Each number is 128 + 32 x the weight over its row's rms, rounded and kept within 0 to 255. Layers, rows and columns count from 0. The size above them is the row's rms in percent of the matrix's.

# layer 4 MLP up, 1152x192, rms 0.1, rows 593-645, columns 64-127
size [100 109 115  96 107 104 107  90 109 108  92 115  96 102  96 118 112  95  96  83  90 106  92  92  98 103 107 115  93  97 105 108 106 100 100 103 102  96  99  95 103 107 106  99  93 106 114 108 101 112  95 101  95]
[[102 133 102 123 140 112 147 126 146 166 152  84 162  97 132 128 143 148 123 127  96 103 104  83 127  89 162 161 122 168 112  98 163 132 141 143  67 134 118  98 128 149  51 173 123  93 143 154 159 177 128 147 112 143 155 144 158 126 115 190  71 183 144 122]
 [145 127 156 164  87 147 117  76 177 145 103 130  93  61 100 113 157  86 130 105 136 123 124 116 120 132 136 147  82 131 114 167  64 135 127 137 145 120 115 147 145 157 182 185  50  85 113 131 118 168 125 133  77 156 117 166 121 140 104 162 167 160 122 159]
 [117 146 116 101  93 149 152 170 106 140 167 145 110 139 125 158 115 112 144 146 107 174  85  70 116 115  97 143 129 137 106 130 160 152 185  74 179 167  98  99 136 139  86  98 102 156 149 174 141  99 105 134 160 159 111 130 122 130  97 100 138 141 115 116]
 [118 173 149 195 114  90  95 118  72 153 116 106 136 140 118 131 158 132 103 124 109  89 145  73  40 121  91  68 168  98 130 162 155 119 120  89 107 116 148  59 135 131  84 171 142 116 143 161 160 124 180 125 109 109 115 127 129 102 161 115 107 114 107 136]
 [128 123 131  62 153 117 156 203 128 151 169  86 123 177  73 125 113 126 103 139 116 112 120  94 148  59 145 145 134 175 202 140 158 110 179 133 137  99 110 150 101 181 135 208 107  94 123 142  57  79 132  69 142  91 104  53 112 108 120  86 152 159  76 110]
 [141  59 107 102 178 118 147 171 130 126 183 128 144 141 121 105 143 165 120 147  47 123 101 133  49 101 120 171 148 126 146 128 145 102 180 109 141  90 145 162 119 133 158 201 152  95 108  99  93  97 243  68 109 106  71  96  79 135  95 136  66 182 110  91]
 [173 118 144 116 194 124 178 176  93 113  77  83 130 111 127  42 129  74 145 107 148 109 110 133  96  92 138 180 109 124 127 122  86 147 115 170 114 154 199 141 130 139 107 104  95 108 134 165 133 175 155 139 118 138 111 123 122  90 154 128  59 148 195 136]
 [115  71 149 149 141 108 148 127 133 126 141 142 212 139 104 130 134  66 142 147 150  49  67 105 145 129 142 112 126 165 152 136 150 150 177 142 116 117 167 117 147  80 109 113 123 164 120 145 156 127 133 140  94 112 123  67 149 158  88  96 149 109 127 132]
 [124 143 101 119  99 109 107 170 134 154 137  89 105 108  81 155 122 147 200 117 168 122 119 122 123 121 145 111  95 139 243 105 103  86 178 160 134 147 126 172 156 186  83 122 106  86 156 166 204 136 139 183 115 158 152 163 170 213 128 166 127 142 105 114]
 [130 159  51  96  88 157 146 104 144 145 169 128 115 118 140 134 129  86 137 162  65  96 165 129  90 123 116 109 158 135 125 182 120 139 111  29 174  92 189  94 118  75  94  91 117  50 139 178 116 145 126 156 108  85 137  91  57  89  91 198 153 170 126 142]
 [119 158 111 151 123  93  92 137 120 148 145  91 136 122 176 113 121 135 130  95 166  98 100  74 107 114 153 136 130 108 126 108 101 131 129 176 112 146  49 173 156 118  92 141 106 104 121 122 201 145 119 167 171 147 155  78 172  98 110 112  85  95 109 142]
 [ 90  26 174 153 132  95  81 168  84 158 138 139 181 140 127 152 132 144  82 174 124 164  34 106 136  97 100 175  97 189  71 151 185 124 119 147 110 130 158  97 109 186  94 101  98 170 149 113 116 139  98 113 107 141  94 108 122 142  89  81 121  71 150 137]
 [144 130 183 136 108  96 116 145 158 138 129 127 134 131 128  93  92 108 119 124 121 145 108  83 121 136 139 111 142 186 185 139  93 117 128  94 107  96  81  50 122 145  31  84  64  76 131 150 162 142  90 143 154 103 147 154 125 139 131  91  87 111 138 112]
 [168 116 117 116 111  75 130 167 108 142 154 100 116 139  74  86 102 179 175 189 117 189 125 153 127  80 131 183 106 117 119 127 102 109 164 118  86 161  95  91 186 133 162 115 132  99 115 133 130 138 156 130 161  94 119 195 183  53 174 119 208 117 140 126]
 [190 135  72 127 118 175 110 147 115 157  89 100 168 107 139 126 128 154 116 143 145 128 153 113 163 149  87 111 122 111 129 122  73  95 102 162  65  64  81 117 152 131  75 182  91 118 110 113 176 139 121  93 153  79 133 137 178 171  83 116  94 124 151 158]
 [105  78 131  83 150  99 164 140 138 119 158  94 130 160 116 152 128 158 139 128 148 149 115  47 120 141 103 120 112 200 112 208 150 161 116 118  84 153 116  98 133 177 153 163 109 120 108 204 113 104 139  76 149 146  96 162 187  84 116 149 115 169 167 144]
 [144  77 123 139 203 148 178 166 137 115 125  44 190 146 132 172 207 109 171 118  62 105 112  77 125 139 110 154 155 114  84  88 155 140 213 107 151 211 153 144 152 110 122 141 132 122 121  91 190  82 126  96 128 136 100  94 191  71 138 139  91 138 150 108]
 [114  80  99 106 115 172 108 165 162 120 149 131  88 207 129  97 158  86 143 115 140 128 110 163 105 131 119 180 139 143 120 125  85 141 128 141 211 157 117 143 195 105  99 135 148  79 115  99 108 129 136 118 108 100 135 139 141 180 116 119  99 110 101  95]
 [125 152 165 157 168 163 121 127  89 147 141 211 103 145 112 130 126 102 139 137 122 163 140 187  90 131  54 124 139 172 138 128 142 124 129 123 154 125 128 120 154 142 142 112 138 105 225 183 137  60 125 129 151 103 150  64 132  96 102 115 112 150 130 172]
 [125 152 131  75 189  94 183  98 130 157 137 113 200 125 161  86 136  61 118 142 128 147 133 154 140 150 124 104 161 137 101 217 157 137  97 172 168 172  50 107 128 219 168 124 122 111 116 118 109  71 140 120 113 161 115 130 116  82 104 110  76 104 139 155]
 [141 168  85  91  87 124  98  92 159 133 129  93 189  92  49 148 103 121  87 134 117 132 129 130 120 142 160 141 125 125 137 120 102 176 150 130 196 145 101 201 120 130 199 185 102 138 123 107 127 120 129 161 216 162 144  79 162 148 151 127 149 139 133 129]
 [179 106 115 157 128 145 124 128 113 103 163  95 176 100 103 147 113 150 169 144 106 168 126 146  86  95 104  98 113 173 156 194  97 118 163  85  94 144 171 143 167 139 142 161 131  76 117 147 164 103 170 106 112 115 101 138 137 158  93 152 144  90 113 155]
 [142 171 108 121 135  61 106 126 149 121 162 123 120 149 141 142 144 102 138 114 130  88 154  86 125 160 109 100 119 183 184 172  80 165 150 100 141 103 124 165 125 205 148 172  85 155 135  93 100  83 100  79  89 105 134 143 206 193  74 154 117 178  99 137]
 [171 100 130  77  85 129 140 142 118 119 126  95 209 163 122 127 109 197  77 180 124 105 146  50  29 114 113  93 123 152 121 141 172  82 166 179 141 145  81 135 139  74 172 119  66 153  78  94 139 199 131 148 100 119 137 169 116 128 136 143 134 123 103 157]
 [138  93 144 109  72 148 146 149 104 128 192  95 169 126  96 140  98 130 156 109 153 122  68 105 132  94 136 193 138 132 105 116 169 112 112 134 114 155  55 103 154  50 105 118 108 135 188 126 152  64 104 120 118 131 148 161  92 145 123 101  63  61  68 131]
 [136 141 143  90 140 124 110 115 109 155 110 146 186 129 172 161 160 141 112 107 122 154 116 178 143 145 116 128  99 199  82 145  99 109 164 123 121 136 120 153 133 140 110 255  92 147 115 164 184  82 126 116 120 164 129 162 134  82 129 134  85 150 141 107]
 [117  70 180 117 172  87 120  92 197 138 136 165 136 140 152 106 165 123 158 176 150 132 136  93 147 128 109 144  81 129 141 117 106 142 134 118 177  88 138 153 153  94 155 122 102 139 164 155 103 112 110 132 163 161 144  96  97 136 165 157 140 192 124  97]
 [138  95 110 137 143 122 137 128 136 117 162 145 124 102 150 145 179 102 105 178 135  73  89 115 119 154 127  83 139 178  91 137 116 148 133 156 135 105 152 129 155 150 146  95 162 148 173 125 183 109 109 156 152 151 112 121  96 152  91 173 124 117 160 194]
 [151  81 113  99 130 146 145 148  90 135 131  94 193  95 152 112 169 146 154 139 135 127 146 122  88 121 150 105 102 109 121 137 121 141 114 120 111 102 136 148 146 180  81 139 130 177 152 120 108 131 161 150 108  87 113 204 131  69  65 125 127 148 114 154]
 [174 151 129 101 194  92 127 175  83 157 126 145 184 110 117  68 183 133 163  72  46 101 110 100 109 161 121 167 114 149 118  90 149 110 148 139 101  95 117 158 135  86 148 108 159 115 101 173 188 127 103 130 111 133 100 155 143 161  79 148 101 147  98 119]
 [168 161 113  97  82 108 112 100 118 120 111 164 147 131 124 123 163  53 150 147 120 146 137 191 110 184 132 101 139 136 113 195 179 188 194 129 132 161  76 115 127 152 120 117 166 139 149 148 158  68 186 152 105 129 102 109  68 152  82 144 157  55  99 119]
 [167  96 170 134 137  88  82 121 174 120 110 114 135  68 152 174  84 132 150 190  59 121  93 168 149  95 126  79 122 149 131 125 185 108 120 165 144 168 180 143 162 112 144 140  60 167  95 173 162 184 147 127 116 114  76 163 126 145 179 140 136 145 166 126]
 [120 128 193 111  87 108 172 174 105 109 122  73 114 120 181 134 152 158 115 109 125 139 125 143 142 162 128 132  95 144 150 113 149 116 157 129 147 135 136 151 176 127 143 119 151  83 103 150 161 101 117 124 153 177 139 152 169 112 153 176 107 184 134 173]
 [133 108 204 155 190 151 101 173 144 136 116 152 136  82  60 119 149 140 142 105 142 112 125 130  78 134  83  78 139  99 129  97 103 134 124 167 108 191 155 156 108 156 109 137 110 130 153 170 168 147 116  73 152  99 147  67  58  70 122  80 148 113 164 118]
 [147  76 123  64  71 129 141 164 100 159 116 135  70 193 142 105 139 119 129  98 114 119 123 144 127 119 135 122 139 105 115 108  98 115 110 149  49 149 132 146 140 132  79 115 138  97 127 161 182 111 152 117 104 199 119  99 176 156 138 202 132 109 157 168]
 [127 118 137 196 108 110 171 139 135 136 133 174 168 130 130 130  74  52 141 136 131 190 161 129 101 132 158 134 119 190 124 161  90  93 155 125  98 157 187  63 113 119  82 166 124  88  84 118 173  78 123 101 137 122 146  89 116 162  69 170 131 114 117 127]
 [166 131 127  87 237 168 129  95  95 131 147 142 124 126 107  98 118 143 177 125 105 119 116  92 154 142 140  95 121 155 100 156 111 122 109 135 156 143 119  86 148 106 121 128  71 121 130 120 136 136 126 111 163  91 116  83 136 120  69 144 145  83  86 119]
 [134 162  53 110 128 115 145 130 127 146 174 109 155 126 117 132 152 133 172  93 112 176 136 140 167 120 104 195   9 176 117 132 128 152 144  93 154 125 143 188 124 132  86 162  14 107  94 138 160 113 157 116 138  61 121  77  99 161 142 122 140 125 142 108]
 [133 134 114 152 122  93 155 143 121 135 137 115  77 164 143  63 158 122 101 119 128 103 105 151 117 102 150 148 113 134 166 129  73  99 159 157 153  95  92 153 136 124 135 132 135 151 112 129 217  72 147 138  88  27  50 159 106 134 171 161 114  89 165 142]
 [162 153 114 153  95 190 136 125 151 140 159 152  98  60 120 131 122  80 112 140 147 120 137 129 125  70 105 147 123 103 142 108 143 139 131 122 106 156 170 127 100 204  79 175 155 133 130 174 141 143 133  79 173 123 145 137 198  73 112 118 110 127 158 150]
 [174 139 127 153  98  77 200 154 120 140  79 112 108 104 119 152 152 116 172 105 159 129 138 165 129 139 111 173  90 125 174 119 149 124 122 118 102 123  62  84 148 177 173 129 180 136 151 155 154  99  85 115 156 143  96  87 160 129 131  75  35 154 112 133]
 [155 151 123 163 182 126 113 111 107  95  99 121  80  95  79 116 113 135  83 135 144 195 147 145 126 137 109 195  56 148 213 134 180 113  99 167 128 130  93 163 134 144 123 111 115 121 143  95  73  75  70 133 129  92 164 178 132 160 132 115 184 173  99 140]
 [120 148 130 119 125 100 132 124 182 131 116  86 137  43 148 158 208 153 105 115 119 121 142 159 125  89 124 148 138 114 149 139  96 160 132 149 146  55 173 174 159 138 135 184 114 114  79 162  71 183 133  98 145 176 132  80 127  83 130 142 104 126  84 125]
 [ 93  86 114 130 160  96 131 192  94 155 142 142  78 144 131 125 125 144  96 160 133 204 131 108 165  77 119 144 160  89 120 153 136 141 109 101  83 127 152 134 129 117 140  86 150  83 155 158 179 128 180 117 161 105 158 142 134 106 128 121  98  74  87 137]
 [102  65 111 134 126 104  91 149 169 143 161 113  76  87 144 183 141  94  82 170 152 115 134 180  61 111 109 151  58 109 108 102 170 141 110  64 122  82  83  90 111 111 183 109 117 152 124 180  73 142 177 140  69 115  99 158 128 174 150 133 197  97 158 113]
 [152 123 102 144  54  97 150 166 118 135 126 150  98 126 136 145  95  56 153 168 116 130 115  97 141 195  68 159 131 145 142 151 132 106 125 112 117 147 138 135 139 121 124  93 153 149 150 155 136 162 134  72 159 135 100 101  95 100  83  97  98 148 103 133]
 [141 123 131  67 134  55 117 129 203 116 117 182  93 110 121 143 173  61 109 150 148 112  88  84 176  80  69 129  59 170 168 146 121 129 130 169 139 119 123 100 141 157 154 140  76 130 145 168 170 136 142 117 139 150 106 143 163 139 163 157 129 127 134 120]
 [129 154 157  80 147 125 119  98 188 151 109 132 177 145 105 137 213 152 176 116 125 160 111 127 109  76  73 156  85 107 197 136 104 143 119 130 112 156 165 105 154  99 148 157 153 108 111 119  88 124 136  95 158 141 152 142 179 164 147  95 110 191 166 136]
 [ 88 164 124 203  93  81 198 161 136 160 134  96 123 135 148 130  70  91 159 148 123 112 130 141  89 126 126  92 160 138 117 125 151  71 134 132 122 141 114 166 156 169  94  94 127  71 160 138 125  66 186 111 133 138 108  94 105 121 175 179 106 104  86 160]
 [150 136 146 134 175 134 138 130  97 167 161 128 197  73 137 166 155 170  85 150 128 193 132 137  79  99 119 145 108 186 102 183  71 145 113  78  93 145 134 173 136 125 152 146 104  95  97 161  83 127 124 119 145 122 144 147 135  89 138  72 161  96 101 153]
 [161 137 150 140 172  92 152 114  64 113 113 196 140 123 125  93  91 156  91 143 162 101 127 129 114 141 136 147 103 151  81 161 135 119 168 125  77 105 131 111 162 147 132  95 109 149 130 163 134 113 117 146 144 116 122 226 166 100 155 209 130 184 150 118]
 [166 145 151 162 198 103 146 106  78 133 140 143 147 122  71 152  99 135 107 124 116 180 129  86 143 142  98 128 105 197 126 182 120 154 128  97 131 172 136 158 141  94  72 196  82  90  96 167 100 101 106  99 129 133 141 114 134 139 161 115 156 157 108 146]
 [109 115 115 124  98  75 134 199 132 162 100  50 142 183 153 149 184 107 170 187 116 165 111 147  75 178 126 146 156  89 203  87 210 118 104 126  66 101  77 108 114 121  92  93 107 153 158 174 158  92 116  97 145 112 146 160 166 127 171 116 133 130  66 131]]
# layer 4 MLP down (transposed), 1152x192, rms 0.0895, rows 593-644, columns 64-127
size [103 106 111 101 104 102  95  95 108 107  88 103  97 103  98  98 110  96 105  85  79 104  94  94  92 100 105 111  91 108 101 108 103 103 104  98  99 101  97  94 105 107 101  97  99 110 110 108 103 103  99  96]
[[131 131  57 148 176 100 139 171  94  69 131 137 148 108 155 125 166  75  94  80  82 134  75 119 191 112 135  93 136 155 123  63 117 135 140  99 101  94 128  90 138 101 194 171 165 112 111 124 121 182 136 100 134  98 125 134 120 124 156 175 136 128 162 122]
 [138 141 116 137 103 141  73 127 169 124 106 144 159 135 106 134 118 113  91 118 233 148 139 147 116 111 121 117 151 108 149 137 120 115 107  98 183 120 136 135 140 157 183 178  86  99 141  96 114 145 109  81 150 127  91 125 129 114 162 146 149 171 126 187]
 [ 99 125  98 128 117  93 102 146  95 159  78 108 117 136 106 163  73 154 169 152 145 167 115  57  35 175 123 176 177  91 102 138 125 218 102 119 143 168 160 101 169 156  53 167 104 110 158  83 132 134 114 119 124 195 136 111 145 153 123 122 102 121 109 178]
 [145 161 114 134 105  59 150  98 123 143 109 121 136 134 133 112 109 118 138 128 162 137 149 181 155 137 110 111 128 140 171 188 115  94 115 204 156 164 103 149 111 157 118 150 154 124  97 116 100  68  92 152 124 187 118 153 134  86 148  84 172 145 111 116]
 [133 126  54 130 167 167 105 144 102  83 163  52 142 125 166  89 113 126 122 132  72  88 122 125 119  79  90 135 128 148 127 123 147 135 167 139  96 165 148 140  35 152 151 131  95 112 186  91  35 141 104  76 152 177 133 153  90 169 118 121 182 154  91 130]
 [126 114 125  95 150 151 162 149 129 120 215 110  89 139  92  77 104 142 111 128 108 106 117 117 115  93 138 141 140  92 137 124 120 108 160 147 131 133 144 170  58 126 214 121 135 124 108 117 100 141 119  94 118 101  70 139  83 105  89 160 178 125 146 148]
 [173 101  82 149 145 162  77 178 126 145 103 166 131 111 153 125  94 109 125 124 115 102 128  50 162  98 165 141 159 145 141 129 196 184  93 167 110  95 134  40 173 152 122 112 139 123 180 103  99 142 133 137 122 110 209 134 105  58 181 204 139  92 130 140]
 [ 88 152  87 154 180 145 133 111 148 119 163 103 122 111 193 134 143 108  84 122 142 158 116 216 126 138 161  77 139 108 158  80 124 120 136 165 126 117  97 152  76  68 161 112 167 135  40  81 154 156 110 160  74 141  81 176 115 158 136 101 126  86 135 105]
 [171 164 129 112  58 133 125  96 172 133 144 211  94 137 120 159 100 141 244 165 126 156 154 107 112  89 143 143  85  98 151 108 101 162 104 110  90 181  95 116 100 120 124 142 119  87 170 110  95 143 134 108 120 171 191 118 110 182 142 184 106  43  82 157]
 [133 109 108 107 157 131 120 183 122 148 170  76 113 116 131  92 139  99  82 114 120 167 139 116 153  53 158 128 118 110 155 101 130 136  92 121 111 197 113  97 141 112 143 154  94  57 168  61 113 171 127  79 153 109  99  71 102 120 102 192 168 107 109 100]
 [153 143 157 108  89  89 132 156 121  61 114 150 120 141 125 142 147 137 144  66 150 123 139 136 151  91 121 195 171 159 163 111 105 133  76 156 150 165  85  74 105 139 119 164 185 134 119 125 133 168 114 109  97 113 171 100 118 135 132 181 125  66  67 128]
 [144 150 105 143 134 158  69 138 121 100 119 150 161 122  76 188 158 122  63 172 122 181 153  77 115 145 110 129 146 169 163 129 149 136  76 168  81 181 127 141 132 164  71 178 140  97  83 107 106 135  42 159 116 130 168  67 136 121  92 164 145 169 157 150]
 [176  92 140 177  93  78  72 176 106 161  95 136 153 139 145 192 142 148 112 124 105 129 146 110 133 152  95 141 115 174 127 112 109 138 151 134 124 129 149 158  65 145 122 112 103  94 218 112 128 114 141 150 140 131 168 125 136  99 125  88  82  76 146 108]
 [137 106  68  87 102 129 182 203  81 124 112 164 146  97  56 176 133 150 125 141  59  69 144 116 131 144 140  71  96 175 155 139 141 149 180 164 127 102  64 123 143 125 107 185 110 187 129 122 163  27 145 181 130 102 153 134 122 106 147  76 112 142 146 117]
 [150 145 101 190 106 142  56 168 112 170 103 123 147 101 118 109  80 120 168 146 181 138 164 130 178 163 108 125 100  84 107 114  93 103 121 159 132  79  95 156  90 169 154 119 115 136 113 127 118 103 142 115 107 145 158 146 159 143 102 141 130 126 130 192]
 [116 133  98 132 100 144 156 176 138 124  85 136 149 103 146 117  84  77 151 158 148  88 126 142 133 119 170 114 132 104 115 129 164 140 148  92  90 128  77 154 147 134 123 110 153 133 128 104 134 134 100 136 180 145  89 135 104 171 125 104 119 139 128 129]
 [126 128  96  70  87 152  84 162 138 139  88 174 118 158 144 148 152 105 149 199 101 153 137 124 135 120 149  99 106 102 144 148 201 121 168 193 144 139 177 107 162 134 148 140  97 109  81 183  93  85 124  86 125 166  95 143 131 116 139 116 121 103  88  92]
 [142 142  93  71 137 144 136  91  72 110 107 119 138 185 127  89 153 128 144 176  94 161 121 133 190 112 145 170 140  97 140 150 126 218  77 134 137 183 129 116 149 103 105 157 115 126  74 130 123 144  94 149 111 173 103 154 152 120  63  74 199 106  94 127]
 [139 144 155 130 107 124 126 149 104  83 141 177 138 109 114  89 192  96  77 168 127  97 130 140  75  84 119 123  78 117 124 152 108 163 141 118  95 128  53 108 127 117 154 171 131  82 119  89 186 154 126  61 113 155 101 162 139  75  73 184 139 118 157 135]
 [157 145 136 134 127 148 122 200 155 174 176 120 122  80 157 130 132 133  87 129 143 141  72 124 119 126 121  80 105 166  92  62 115 114 108 107 128 135  66 155  46 124  83 119 152 132 120  85 159 150 103 109 114 109 120 120  80  96  83 159 135 119 132  87]
 [109 143 105 165  79 135 134 155 118 119 104 175  91 142 155 139 165 134 119  64 104 126 141 142 133 120  74 141 149 153 144 133 152  85 125 141  88 140 143  99 198 146  87 100 212 119 130 180 115 130 161 124 117 125 172 153 109 141  95  94  92 107 139 111]
 [147 117  95 142 130 139  92 138 152 150 111 133 148 150 211 175 126 105  74 135 121 133  52 108  94 114 155 108  69  80 137 139  99 143 132 125 128  54 136 121  52 176 101 108 126 153 169  92 215 165 126  93 130 164 101 126 172 127 115 156 151 157 133  80]
 [137  90  72 208 153 186 150 135 126  78 171  89 172 155  54 104 153 101 148 159 117  84 177 131  98 127 130 119 127 128 111 119  92  86 209 139 124 150 122 169  90 133 133 121 170 155 145 162  94 113  97 149 143 159 157 136 107  88 146  57 130 111 147  90]
 [144 126 152 136 138  51 161 109 152 128  91 142 144 155  91  88 108 150 147 117 187 159 108  50 152 133 119 116 159 117 143 170 120  71 152 143 117 152 102 129 177 199  41 177 112 144 172 112 183 127 109 124  80 137 120  26 144 122 122  77 111 100 104 140]
 [116  96 152 132  76 158 140 127 143  89 118 118 161 116 124  78 110 124 193  69 157 134 101 109 150 162 166 190 146 114 159  89 136 164  91 107 178 160  72  86 127 137 106 121 169  92 133 133  55 121 119 157 188 164 144 127 113 133 168 147 154  40  74  76]
 [132 126 129 123  93 115 117 117 142 141 130 130  72  91 166 123  99 169 168 123 125 120 186 161 142 118 113 138 107 111 161  90  63 186  91 127 116 147 133 145 227 133 176 124 108  98 131 111 168 102 126  63 139 138 130  94 114 171 151 146 189 148  99 167]
 [159 147 139 167 130 135  83 136 191 128  93 162  70 164 124  84 153 174 141  97 116 130  64 122 116  98 114 151 169 139 114  85  77 108  68 176 162 129 156 195  71 115 124 122 129  92  70 105 182 139  91  62 111 143 178 118 159 105 173 146 131 121 145  71]
 [ 87 102 127 122 142  89  97 188 110 122 209 159 123 116 151 108 181 108 112  79 150 116 135 102 107 103 143 128 182 139 152  62 174  81 112 116 144 152 171 165 136 103 108  49 161 167  76 108  94 105 159 144 153 163 125 139 183 127 158 128 133 117 120 130]
 [ 84 129 131 130 139 178 138 114 163  95  82 104 119 160 162  98  55  72 121 127  91 157 131 116 174 117 145  71 155 171 151 119 134  77  84  96 146 154 208 106  78 165 116 101 141 165 116 154 112 109 125 107  91 133 129 150 173 147 183 126 159  93 122  81]
 [173  64 131 103 147 133 143 233 107  87 139 165 142 133  82  94 130 158 121 105 106  91 110 152 137 137 125 148  76 137  66 117 182 118 121 176 108 130 112 157 109 159 125 103 177 110 107 163 128  73 112 188 143 169 147 163 108 157 130 148 177 148 125 129]
 [138 123 134 147 103 109 128 161 105 125 116 147  81 144 124 133 116 112 161 108 113 107 132 134 150 152 163 166 105 103 175 189 175 142  98 119 148 193 125 149 134 173 148  88 138 167 169  94 169 100 158 180 123 157 113 125 118 155 110  93 155  50 129 157]
 [132 105 160 174  80  88  50 137 206  92  72  80 118 110  95 117 104 163 137 125 148  69 128  80 171 161 128 184 193 147 157 101 109 158 110 183 171 172 158 116 195 147  54 110 159 161 163 152 100 162 115 141 150  89 156  94 158 123 171  96 157 121 139 163]
 [122 128 147 134 167 212 151 189 126  97 116 107  90 140  96 110 204 140 148 107 162 174 124 144 113  47 129  99 116  90 120 128 101  63 144 161  96 151 103 192  85 117 141 131 111 119 152 147 104 186 120 117 141 181 179 117 163 109 187 171  68 157 139 102]
 [110 130 138 131 190 131  84 144 146  85  78  63 138  94 122 168 143 157 150  92  80 147  97 124  71 158 149 168 134 144 136 117 113  74 163 178 125 109 174 164 100 154 127 167 145 160 150 180 125 146 127 116 143  69  81 119 170 139 158 177 150 171 142 110]
 [151 101 120 138 180 186 148 160  99  89  91 163 121 218  69  75 144 126 119 127 134 107 124 152 165 131 161 125 134 131 129 169 163  91 186 116 140 164 130  79 104 158 119 160 144 105  52 112 162  55 167 128  86 144 169 167 168 158 119 106 116 148 108 144]
 [160 143 156 105 114 142 158 125 100 105 137  93 137 195 141 166  88 117 165 137  93 138 153 151 139 108 146 110 159 134 141 125 143 143  89 125 122 127 120 126 124 113 107 142 141 165 155  86 146 146 123 151  89  55 147 195 185 125 116  78 121 110  88 142]
 [114 158 149 177 116 132  64 155 128 118 107  69  74 158 103 140 160 110 139  82 117 132 166 126  67 144 132 103 162 142 163 116 141 137 118 184 131 112 153 130 135 133 140 174 113 122  88 146 139  97 172 108  98 146 149 115 176 101 131 187 162 109 184  39]
 [133 144 141 142 104 103 108 119 104 180  94 130 146 181 142  88 102 148 113  83 144 159 144 188 101 114 142 185 182 113  90 132 127 140 169 161 131  80 147  91 135 125 111  89  70  85 115 165 117  97 165 100  89  93 135 142 125 103 157  95 143 157 106 202]
 [157  90 149 148 145  93 115 121 150  98 117 122 126 144 141 190 146  97 158  69 151 172 121  92 160 128 114 134 134 103 123 144 124 113 105 174 138  99  96 143  80 143 112  92 110 153  72 101 139 109 145 122 134  71 193  40 144 102 146 166  64 151 112 166]
 [133 124 140 159  96 156 167 147 118 157 155 142 118  95 123  92 141 201 120 179 121 141 109  65 115  70 124  64 159  68 135 142 152 139 170 133 133 146 147 162 161 107 142 167 152 128 124 111  87 172 131  79 109 135 155 169 152 182 158 125 134 133  91  59]
 [ 58 160 132 116 100 169 177 186 164  87 105 112 142 155  94  92 116 182 171 101 118 160  85 161 102 136 135 137 107 124 188 138 124 109 155  63 136 130 151 101 143 135  86 182 136  98 169 215 100 125 100 157 150 137 159  83 114  66  58  83 124 152 145 155]
 [186 130 133  94 190 104 176  95 123  56 114 144  96 158 107 111 162 107 147 141 146 168 105 142 160 104 160 172  81  99 151 142  97 114 144 113 114  92 111 141 143 116 149  76  94 140 144 150  87 116 114  92  99 137 134 140 161 119 161  98 122 135 123  87]
 [145 137  90  80 106  77  88 182 162 110 148 102 165 100 130 136 153 136  61 161 140 139  96 151 126  94 107 100 152  99 149 121 170 117  86 138 151 112 149 156 163  83 146  92  51 122  49 119 119 116 165 143 108 114 150 116 132  76 138  95 196 131 143 174]
 [ 47 202 174  75 130 147 176 101 123 167 113 170 107 132 137 121 117  70  83 130 114 147 136 159 131  86 128 120 115  71  87 107  52 129 122 171 117 112  90 109 133 147 139 180  85  26 123 145 184 158 119 148 172 110  97 169 117 109 144 138  82 147 104 113]
 [ 90 120 125 147  95 135 109 146 131  63 132 147  92 111 165 155  83  77 116  87 151 143 183 111 122 156 167 175  60 156 164 109 135  84 155 115 151 117 135 177  84 167 141 103  42  78 126 110 120  91 115  93 127 134 113 126 118  96 177 172 115 103  66 150]
 [120 123 132 151 103  86 121 168 104 135 137 105 127 104 111 169  68 114 116 129 123  68  97 112 149 153  97 111 142 117 138 107 141 173  91 132 186 122  93 101  85 137 147 158  95 133 131 109 123 167  79 126 121 122 106 140 114 122 114 137 209 121 183  76]
 [143 103 138 166 104 110  86  99 156 123  11  88 168 112 116 133 163 148 130  98 159 187 170  76 112 166  84 127 161  86  85 139 149 109 149 104 115 111 163 116 152  79 127 112 172 139 124 126 146 130 101 152  64 127 122 174 143  64 118 143 127  91  78 175]
 [157  85 141 116 101 130 101 144 116  49 147 121  98 192 110 131 102 154 105 112  95 103  90 114 115 129 143 123 157 119 141 113 147 154 128 163 148 108 143  32 140  84 185 118 117 137 143 113 130 149 137 130  93 107 169 161 158 111 160 127  74 162 162 102]
 [130  90 109  89 150 102 119 101 182 121 162 133 193  48  42 154 104  98  94 120  92 100 172 146 125 139 179 152 136 117 101 153 108 164 111 123 119 100 120 104 145 105 204 157 136 131 153 138 124 113  72 143 170 171 123 123 136 128 110 169 172 115 142 190]
 [ 69  99 109 124 132  92 103 100  75 200 175 136 229 103 138 128 145 131 120 142 128 135 180 151  85 113 157 117 137 140  81 118  77 124 137 133 142 159 108 140 184 131 114 144  47 145  99 178 156 176 107 198  51 139 145  39 181 134 120  53 137 100 131 188]
 [137 133 163 205 109 197  69 110 189 171 122  89 146 176  74 109 130 119 125 136 122 159  65 124  86 120 121 221 127  84 173  80 124 154 190 128 120  62  85 173 159 162 147  82 105 141  86  65 154 148 131 134 165 150 146  61 137 175 165 110  97 123  81 117]
 [148 114 131 139 154 205  93 171 151 131  68 158 134 157 147 130 146 130  99 171 102 101 145 107 125 136 123 100 107  66 151 166 127 163 188 130 128 152 135 125 150 168 108 131 167  98 119  88 112 131 179 117 124 131 107 123 110 105 143 160  76 194 133 158]]